python train.py --d_model=256 --vocab_size=2048 --qk_norm=false
Each number is 128 + 24 x the weight over the matrix's rms, rounded and kept within 0 to 255. Layers, rows and columns count from 0. Numbers have three digits each.

# layer 5 MLP down (transposed), 512x256, rms 0.0852, rows 19-40, columns 64-127
140157154119137114144193145099151134118142111147054103108131177171133148144164123173193143149110157121108083113112158163133131108118142144137110107107106127120118111150103181096157142133146120
175126119109149161175110125131157121129110152133107137143157149091127091152126141090148183161127142136132216153146147107119139115125129179120102143147127125100116104112114119099119122128100113
104167126098124098105176135134105122147143152155137106129126139125125093143135158159122144131146125117088165106179111161129086113110145138131120093116093148150107115125132146131113094121159122
111124115143078123142158152125137156096108096162140134128129144151121141105150128127140109099136119148115113095137148093131108088137118127134089113134083141168145157122107095147113156133141121
067115128132123164117080161098128117125126109168119112109101101071106146091153138124106131158158146136102127133183109190144151086134116132180061077097107141174169142109139093163142157118121133
144113124148138116123136140138144139115143114144093109116104154161139101112115145171111167130128139146142156100137137119138147131102160103122125126112113115148112141162114092111123123127143106
137139079144137159153145133150138093090132115149156132137131132142148093144132118114133149137153161107110131137152117121125130152143088097155161133150111117133132156148119107157101121136174157
144116113108116122120155112102134142136109171180118145123143121119111116136134155126163106093135114129136144138144143115114214109147117118144122140150145141111145140108114132113090157130167108
092124097157074147152120144125116125106180126126103112108136113116119140134122087122181102129141127098115134145099147100185134097098136160088203174138189104171121128176137146153159116118081107
105185129124111127096131145151134122156111140102109088116113132135110112111127148146096079150130142124121166117123145105123156147126131150126120122109123142117158125134146096131133106116127148
140111138119182088065138120140128144081126166157142117120137098140131119117116123151122072127138111151108138136132136122136119146144144121138149119136124142146157132152129130038118123128140153
167134158116119130069132122096111138151090176118126103106142063145116107106096126122169170109152147163126141131141133126110077135152119130131112141118167146160132114120151159151127112103141114
112105117127162158133189135109147108121115131116155101103126162128112177130159133149140131129146120137149167154121159155110140112161115108151123112139101139120125116102101159193130116147158127
083124181107134143085130126146151132137074189132127126119144112150077134124152156129143117160078110143159145157142149133166109137145164131121171141180081112158109146137145128138111081150140146
105145132160213112134135134128171116061111115099099099135144131140120114123119114138153149136151156155114148157145113137109139121135129103171132135141083117127123106170097105136115114167128141
174141159144173119139099108137115159138092146128143131139175131120110143139111114149117138181134091088143131149126127170139117099165117160143153145157134123111116113101138119103139146150136113
135154113156139122125117092128129127128131127127132126114134139103119103094137132125126158136151118116118124110136110155134115108104099146143121089123098120115133119101137111148141109156079114
104136114150137084170115111182089130101103112136090153129126110101146155134180161111100121156125157094121115115103136155145141110130095105151105105143116132107137131153117163150128129138131086
195137090115074105084140104165148105130134116147168122124159116126141167122082086112155126166179107175117161132119130126131117119146104152133083135147113117106110105146115159101142139119096113
090139101129101130138105163156135110112140202122158148129184127141168130122208096144152157074109092122146080098084115129142162108149092136162118128105164098080189138077085138146149145180118073
114083085118131181118077078149165098170150126112126134138111100132148148149080083125144137125082140129123137117090166123136178159146069089101110157100136095160116103159114089125151112143110110
121116129118101147116166113159103128154136136129095108157079131144118121128100179127111144102128120099152165146122109120139149081125104109141180157150134124137106131123136112158128138126099123
# layer 5 MLP up, 512x256, rms 0.0848, rows 20-40, columns 64-127
105166099133119140096133148131138125128131138136130129141142126144119078124153104128136141102137131154103095150113147107091143136114104109136164121130121106096065081150135144128097108079106131
134125148088130118118144100139119154138144108101149139125152144132110138127131136123159108152135148141116107133169132130130129139126127101116137109140121128115136132123140080160122112100141103
109128131100117158139108109104156119133129136118109115102171110096133090119165148137104139105091153098142148111129089158113106178131140131145123144114150104151080138134149118147102105134122156
129113161129140170134127152102154146071136126127149092161161167143110100076076138110132122100168110108102130143122103121139133099133116140134116107125112143149125115112148121117099140141108146
102120139124160132138158117139108144146129122130109158119162133135124152109114133157135112127131160136144094149152098137146148156132092141154120147135129089104054147112171113095125108126130134
139129134117119097135142092166136159127115164094137086153135132096128149147137120174132088159135137140116127130096160100130124170130155106109139105128122114149152129110186108171090156088131138
135122131136164115094137102139103146124127103153145096101125170098105126145130122122117107154129142153143085141148162121119114132100135151075143081151099099090114136113123115157082127110101146
098196147162139078199136122109124103128084118138144112160137096084093170124121116163120119170097120125111167135131115146161077232114171129113129098121089145134122093079105152126146100091141136
127107118180122143148150131123151127125126123113125126123098147133098127121168138103174112113145170087161121139122107100101134120154166104141124159127118112148160135137144097082145143130159134
105117101160118146142116094130097101166152142157143143121103119113113083135147110143090136134117140138121126166076097132116140102111118112109110158117137112127113146160084158148162123090120123
132112150126140155158078145172140138130115128102158133140130130116126132161137140102111098129156127136139137144128136126106128148102138100104150126150099155152135160127097158161101122142107099
111102116110155117156149126175168114114117105114139112115137106109113116128085134113115107171136128119117103074124141113129104133130094086125128103160126119114142142128123129097123155123153134
131124142148060103098124114136106091111110162131124137168128126103144160150117100116095133151151103136083135108140173108121180145149142130084106097093117137096114141124138113119126135189127139
134085159132140172103152140121101126127101119127047162138132106143147155083111111147119149138149150157117136123126142124160143102080092081143134143156118146151099077162108130139200121129108147
160136118149062158150074058156153117131070159127115107105117150134151204142162082138175078142175115147169080126155153119115141149123124144150145145138188084097158150081184134107153120112123141
121112096147092140123121134129122102146130151123127131135144153140115129121121109138126129110113119144100119089100118142100118136131125143113134140134151106108169146162071144152124181123132136
132120139134107079182138158119093141155103142099127126097139102154166077111118136112118150151128101153111125102158142162125118119132188150105148124125091106091126145126127105117131151137080117
177142101126084084162167169094101169113139097133139158123177084125112106109161115130153157125150150136128136096108136148139099129160143099127125098134148115136136119099126105106116117101132101
109088153118138105105095158115095106171149139170141135148099100180116156127178119105106154115110149111138133113170130161115120114078059114148125136118144176152150120081100122149135150136117138
097116135206103125130165127120100128096137142101153128129131155152126153136107112130161141138128121135141068142102185146138120135120097130151107106124170118133154121137138103156147151153128129
127165145112124113101161120116170093129129220171120144121125120143099139133134116122124167116115114139138097120120129165141142136165154101106133096150133113133134168130079159130112114150148083